config.yaml
norm_eps: 1e-05
init_std_qkv: 0.0184
init_std_down: 0.00362
beta2: 0.98
Each number is 500 + 50 x the weight over its row's rms, rounded and kept within 0 to 999. Layers, rows and columns count from 0. Numbers have three digits each. The size before them is the row's rms in percent of the matrix's.

# up: layer 5 MLP up, 1216x448, rms 0.0395, rows 1072-1106, columns 168-223
# down: layer 5 MLP down (transposed), 1216x448, rms 0.0391, rows 1072-1106, columns 168-223
# gate: layer 5 MLP gate, 1216x448, rms 0.0427, rows 1073-1107, columns 168-223
up1072 103:521501502473623518448513602458482593531513541545487579413419496508462475468574529533504547578504520465575539501494500465331471579527450518490522484446468423576478474502
down1072 104:473596489527514546437545436429512454496535475486537511535411495530473438523533474556570509523514513475539425442459419576558485501459490419594406449490514542422523532570
gate1073 094:377469506509448531549449445484526547496484512531475536563540429473429511499573509462446525550508600462516531480551483483401530483588462525567476508614486431434536503528
up1073 098:469560549497487471453516413525487528482552523490486357507548507470565558420481537490544475447411549558540505555583486526444513488518538415443491515498456515515450554551
down1073 099:466524419452445516452478538471539496518438453453493492449473515562483497525544484517541508512501584523408498581487560497556468499438599485427577464445475470549481482538
gate1074 102:466519593456531502586631488501381498453428528514483605452537524534472550464566523427552497438551480535451560480476605455508492466512526421478513567446397485414466503514
up1074 100:474403488607500513560535605568433533461467546404534534592468559552429426487584501464469618582507544547466530446525420480453445491467501503453542501551525471412503486491
down1074 100:491486548466450521589537503491550495494547473498488587485557445541393482445449512539490465496467475506512545495475541543583520573514432541496450577560510532496507515469
gate1075 108:513498454514458516418476528530525522465566555526486461589500470466538515468457483530441548512442496548552481465509465470448454536529584490516445516548559424457491487499
up1075 102:535497513405429415409432458622459512407518470550443530518489493510533442547494444498532538486505518493535420466505518525501551496572467495526489452498392545534458462566
down1075 101:493463476519595515450534464433562527481549512363517478475521348496513600452536572502456515461461415519462462477599522465452457496436445519472502527471574494533507563536
gate1076 107:435448539553441532530584462579490423520560481599529491502512423456487506458494569528463482580486447595541507573433571573459541527523541494527429446496464521433440516461
up1076 104:528450629480493519563545414438446522465547478486476514404436476572506574464548599488526544402526471433555525525483510472542448494576533405535596546445358461500602551606
down1076 105:490524587451542569569445539428408506509477412577486509458444451518420561428546462534636491452591489581615511557508508574543516461412502515524498490499392397486455511462
gate1077 096:460470457460533583531533513556466510513456502448481617433639410556452455467522431488500508440514507523435597442524452502470547488502431559507490541485604446460419551467
up1077 099:497434575526475455471599521545454476484522492436472544511621456545495474429518646520468567542457486461511466498457440576581452438440475560523523508499544475592425574429
down1077 098:483473534362465504566454497501563532492541514494484496583530575420506546540491439462372429651492487530504572502533525492483393547503632452452460420594465585555466529512
gate1078 098:497624508522494572470494508545598484459582478525552559476506509568483549426585595523493517522441513565444484569527478531572542487433495526613539491451417501502446443495
up1078 095:503495451419426557501386536472498505444569546487493466514489533439540490497408450487587534580432520450538454479581560415465556449538459455478443519500425507493533451520
down1078 097:489510581410452488556550463471578515504562587430466477454485533630459404415552455427530585486427522564517502547493493466502445474491421503523453593550531525501447513510
gate1079 097:479512567443376471532592413502477513520519522462577468454480461486488488525497493535514475525436587481450479560509480502484447525496534470509528462412472530439540513475
up1079 100:524515528500473474505545490391459455395511537522476488408482501464463385466444498463518479568403540421485559544550472486581475470444560542530425533526540543624468531562
down1079 100:489441530476507541484501544503541450484406540467464505507524370494485451494579502537459549450489506491445376431584490512526484544538555522520513491502438502418503487432
gate1080 095:518537547522488494514518495520503545584376459514507468545416531511513490557442481536514476540555489500518581573375604529450470463526504582482442516442545539523496474492
up1080 097:396487520476483644419517417520560531499553528427560592496578525486532490505488540494500481477479502536463488542541478495505607528540484512577522570472509493476507480462
down1080 098:591494614537493521579490479513497533531427448493580442530401477541495531540473551490518510522564482458504529581394536551500475543622464464572504564505550505544479462470
gate1081 092:480548487548526522477497548487510529483485475529536486467476448585525431520429460488464471395570580553502503482541515543555478440594494525512436519464577569495423550453
up1081 094:458475555507570543465519466571557516505435493531551505523566509492513541494554398531517559530490426526477531560450523497521464419468546396564545570477441529459582545471
down1081 095:503544479556469570461573529524546460526515446533605461392504483512595378503538578476513493467586493455473515418479491655495508462453458460555495490461555511560503517616
gate1082 095:430519536500515525490502455529503503383467544557485546500514451466506444508552491453556556504455497474433539461579500406454545419516488497439543475439498507501516490476
up1082 095:503440473500528486499506560548460526520534571471505501468577572574489564503461539502511549572510428518466462513466498549575552574518481564434486466479493505508431556498
down1082 097:541497475532480542446427516442485520423522575515439603449443533460564482535496499454647465536559597465532496485512472520432513478533467500428497405444422445475518469560
gate1083 110:398523529387463488506467508524531467464547548565557521553470431453499574574513519510490441577547527492547495599518496434526540516515468436546510513556504455432477486541
up1083 105:501494474545392481532507577454512451524498449622557532415489453507507546473428499451556494573477529548527516562531579449515401474486468382524442495521480449440490609461
down1083 103:465559564569496446592400527502572548452328505496572442539559502535524518518448445488521446495533555552502475518512502486464471521523517508453455484544450517487541552505
gate1084 100:494499518467547475584517472548490490430453469562517542447540490389531533449518454605433453533519543476444457513448495551556517505428487484502545499479552518523554503526
up1084 105:527588495454489514591451489472479531532547441534451474518476496573515433497385442544405531483518559494533520405495584404463498576518448524542466524494556569362508554580
down1084 103:523556499534437438555384464476584569468570546468533405561545419545535401451448430498533514507499524501514534518407486440486487447550513398571533581490491400473518551559
gate1085 096:546461563540527504472597456558521519486484466563554494472561485497504489474466462430400528519497510547462556574499469667478527426476534550502511541439436570511590548455
up1085 090:407528460572497495586476443545536533496407543409375561509470512502492464636483510483570538489513479480577567514545515455438566485526490414539498456494561487459504465462
down1085 092:563471543487540449499538479594513583495532467500451505516447614514460454527459565430498538497487446606484438538509503558495499458414490491523511493539527535497555457552
gate1086 100:486551461459522549440493438502531490483541489432505513532459507452477522422467548504497387462490520474535506515520433484479440542435476481480534512506472474515449461512
up1086 097:488416557439420485540461490438529469591670378427480573443505521436483472474571531579504562526562422483516478583599532483487539508482484465494555418450481477441471500496
down1086 099:528467464529490477563402485517510497490523493538505467534486501530441507519406523401374497554465486528559468567474476550436559505473467505502523495390465469504521502387
gate1087 101:509491430499488514562521431483511535548458518440506505502480497523538409625486481455594499590550493608537544543466458606538587479488443476480514530501474506480457360481
up1087 102:553499524508473476494511498527528524497485498591425464529535383525469529475609497481449520499473485490465433578563545524524489519489413502482455587417535528485462572502
down1087 104:526549535546478514415481464549584493404491607480500450488494577468442448612564513502482564472425517432539497521581513463396464500507516578542511570442424542528518474445
gate1088 098:455456563482511534483462568571609607431486514467601574482453570489526430508533477475493453564566486514532568429535503522484586476505448478531468514425477497503522442458
up1088 098:557513468531476543550495510398506475480497411526517435511435509501468461531611510505612496554528515529557491333477502587604545488425447519531502454496496561527410522442
down1088 097:453511491540511514494482466444408411525507375536497431513551485443488518466605573472559482447503545532534465458537434502552497463490458490470473461463601611509466541565
gate1089 102:423486477507544573487544499526652520505369546590515518408479515479492503406517407462552452439504480480429492530500508491558534502466477465497507450391500618426475497517
up1089 103:472523463521532509532393632379500526489488480482514532424449558582487593477456470453376458463537459509537517383413452493512449501501444520440460510426530468478499479459
down1089 103:508525503512603484512480541521475434600425467496453491539494467527472513549574510445665519405532646425443556504503480483445562460481497576511531488483503508496455471544
gate1090 099:480455553485425571492508527487490534508507416541423542502500477521521513476510496463519525448591410516437558500467469540402406520514545401495413499516494565414563521512
up1090 096:542542488447476548419445493556475463432511423568633481543484510473502434498519509525561396405466496521578505453547410557614604503505466476574506539483503550499459419649
down1090 097:508442540493518503558527430390467516535428563509468445450512534478525475531500421555516626498497430430522508519442461447388447547462446492513510448463440434406474467502
gate1091 106:411529521552465575549469402513536513500521527438456579517503512523520487547556541562500503484498480514512499454504555498472517468459471488505424521472541414519408435557
up1091 100:503467511612596486531536528513447487469485457476462544594562436458561449510459443507586526454471522430462529541443441414504448509565442534431487503430448520427437521528
down1091 094:464566564510495491467550442479433405524459480518464550494550532492406531489580580532561509477518509485497522439449559454462507424494477403475547442443536453467496452529
gate1092 096:563446510512510508589507503412544534513487488512531595469466445507364590464488511472500495508563459507446503469538440556544490456543510447426534498489456518460483582477
up1092 098:464527517410516491505374501495537442489521555427521526514478476541591561522548432452415530515517556505593551566595535433497390516545510455500518475588479412470530487528
down1092 102:429526459599433511553516494433562446436627571469405515498478566471500509477433445417539519600533503506544471521571482528491439551531394458508498511568566495540488338436
gate1093 108:437478559457484484464526510445495437492503418418544539521573471511571522517546455436424459443490470583491525555418462579507478479509488512502498479526421468523526479460
up1093 104:493476518490518474471516508520431432487592478469542502536427498520555515578391467503502536537442447526564525534474504441488565450486525512539461520438554524499483432517
down1093 105:510588516553506551502439433411427390506532519449489444544544422531529482538409582464525499493523504567545577523487513419518612506534400448639523487403516575496481446533
gate1094 103:497443508463524472436505550542519479509511472426460516538512526571509406461440491490509527559654523576483427477519490478523502500547477489594531522445447520466469505522
up1094 100:491557500528562583499414522559500536545456497473505440537537465533395418473509521519463514481532486501476476478574497495446553531469531491448509555518535426590456508465
down1094 100:563529480531441557461482490485437619588547582505595555524557471504526504464461445483465553581488460484488488492525482504558478546556449490515413538507543555536525578466
gate1095 103:493475437536508559459510528476522449539457569576461470550502467583526427456480510445448538498460445485449511541560483541432506437470534598517511488518506547438560504485
up1095 105:536483556568503516480517526440453478497467485450456443491455461597419552494620417508538447425406550459506519543443462479528536533584521440491531578419468490528503539408
down1095 106:438501575541512504474441519483491549508511379518462498412562495512503470582579529597540470458570581534504508463374454503452563458503505454431472501572500416442464558522
gate1096 112:450435563419534457412493455562531544535590405505504565380460576511509435434554486509447466497531580501506556499523496486490539492459529506463553608518451513514485500540
up1096 104:533554563481451526507437435498503599488507504396528523429517482569544462487411609448610534487479489469472525572580436444468451520498473472392512325558527567518513572546
down1096 102:538514434472457520446504522515519548510503552531606547442584514490500515455524509520481432453469512554455385523487522490484558388453422475570458508492476544468500459540
gate1097 101:473439445452449506481541516490488446516506586521569480591449488434553548517511507374441534536542424512504483475533507559494576522505475458510423510536500483438390454511
up1097 101:436434407510518444533412547411518568448543565509497497511609534593417526502547563578578525446457508500559514415510420559343479463412496531531442569491544473523518482508
down1097 103:455520526600486568496499505455445468484572539459521500522445444475501496581506488466552534497517473434569568482504450470470439531499547544428529413468493507475568507519
gate1098 096:495464555473476492423505508453525444435459597580585559494486515591423430472617546546564434449560536472576583468474412414596590472520507485456590457484472397477608457398
up1098 093:543529463478422435507439547463374461483545527489420453567449508465415474554433427505528487552480564471510521595502485454491469500429448500547541528505481505545431485485
down1098 098:520434489517465465540477516459509389444508536473441480435522486490410513479482528538473510508493528469468543484501516602589495532396493550452545576578514426525503508492
gate1099 096:485470549612543515558497615441438505540485541516498509466662492415498477546488503526540620442466491522535484583488445569486504525558460495589549435542572454487437509513
up1099 096:475442470422457518407625507497568500486599505501472589512581478523610520481527382436475481395515485517482435536584491503500521552521538459539570455547473496488407522529
down1099 099:456586545396523536486540482496528469387480434498502572406460452445542504484505513503540524647589551509501581535505528515581546486397524579492545583466496504527579594559
gate1100 094:467495543472548445514553519458517547537488597506583594543464468494464616527574538502467475534482534499551476537488565513480627466494556476526497594493432571520480528546
up1100 096:526522566527535528530457530572481511565613468563533495438529602505541492521627483460475420561509467516484531470485491580409479490462512480416467470523499578486574480381
down1100 096:505494531599573567492439542607454492545471401525540550499621471492529478512503514400482454504548480495539411472483547500516471510499484443429517479546531653453531488428
gate1101 101:492550553491521567509553440575544507535571494530551448504451502459456485448527542455599420482556524464501503494482484556565569547529495478522440417463523605519588457523
up1101 102:442460485416440582519517515431495582444591586512467612440499418612430541510412406448511462502493486532468525405663604463376516426434618526466597578546460451502520522500
down1101 101:478470497456609496470507466534539426550393534495541376498408544432528480552515513455545483506515469449442469454492502546597459513540458525513469482408466500458621483467
gate1102 101:555508431436564502471543501502488507454396535527524556502472448580513458489461561531566482473541543515551520505472431465524559465556385587482581460473520487587472476501
up1102 108:492476463454556380434505484446384503532537418504488523471446456496576495521467406569505476555542466468466509460513493556526442522507527508428461377467506434468542472480
down1102 108:468505559584454507524567488494553555475580517557468506457517459514533547512529431465449609576523489451482550516436503528516435493444505531527476451549478411456515464493
gate1103 100:450453530380550540544422412478567498477548457461436559551482505439515473570532517525498565520536530517579535491539540510431471546553459488463515432476451488548606438460
up1103 101:417547470515529581513601554434484405482502536530576486418463500506547422542577399495490452509596519511602614468496483507476536478515574533509462456452490486429584514446
down1103 101:492558516494546532507545426458437384534519497556488501534508412488513468482501449606470498507502542479491444558568352540523485448485559413456429523523456490469519579454
gate1104 101:511445464420449591503409446516526504446391464569554484435479504493500506478421550506459491469558407518487406481500565490520520468449542488465524484492497469475615479539
up1104 100:512491515472463548493451527440584552515542443536492510548476574477569518547552499491494550489525447471511584426460427515595509442482432527503529401446515545512517459601
down1104 098:435550500521471458572511581468421490546470502490481568562517583387530464535472462497462540482449508433495502471531452450615494474538525508552459570407477503500454556481
gate1105 095:526549556539553465422518468471540518421464612602490548520456506478486411540558540535518525538496544475541534552563430541505601479554458530514432478482428462511468424565
up1105 102:479602528483390485517507502553480475488456500516546471449465550419498602510521427491462531521587503516507451517451524511506504515541466434595470496472445497539478532430
down1105 101:509543468524511537484457555513438588473472508548395586470591516568560523496498506597602555503532572442492525439576484505582513503477461520526464442477485486637467470503
gate1106 095:465425485612410561525569444437482519473534485507377407514546500422561447449447442507410528539586527493581495461453477562516503452445495499472467498481407656502457460480
up1106 095:462522482605506546515549500461426552533457436485486545579504445345482505581479552362539523499474530546473539500466524523529473512509454572495535443548524534457464518395
down1106 097:548479572448419555488435522580481448503431486473543522508511544572493488526482526564423343535467498401502493517474479465632437469479596387445489481484478547449610489470
gate1107 099:392474509558467501509450386430511539489556547478524532486545449457433477473502562550439508461536557597557518486473474543481512446530573507436476616537535471472446425554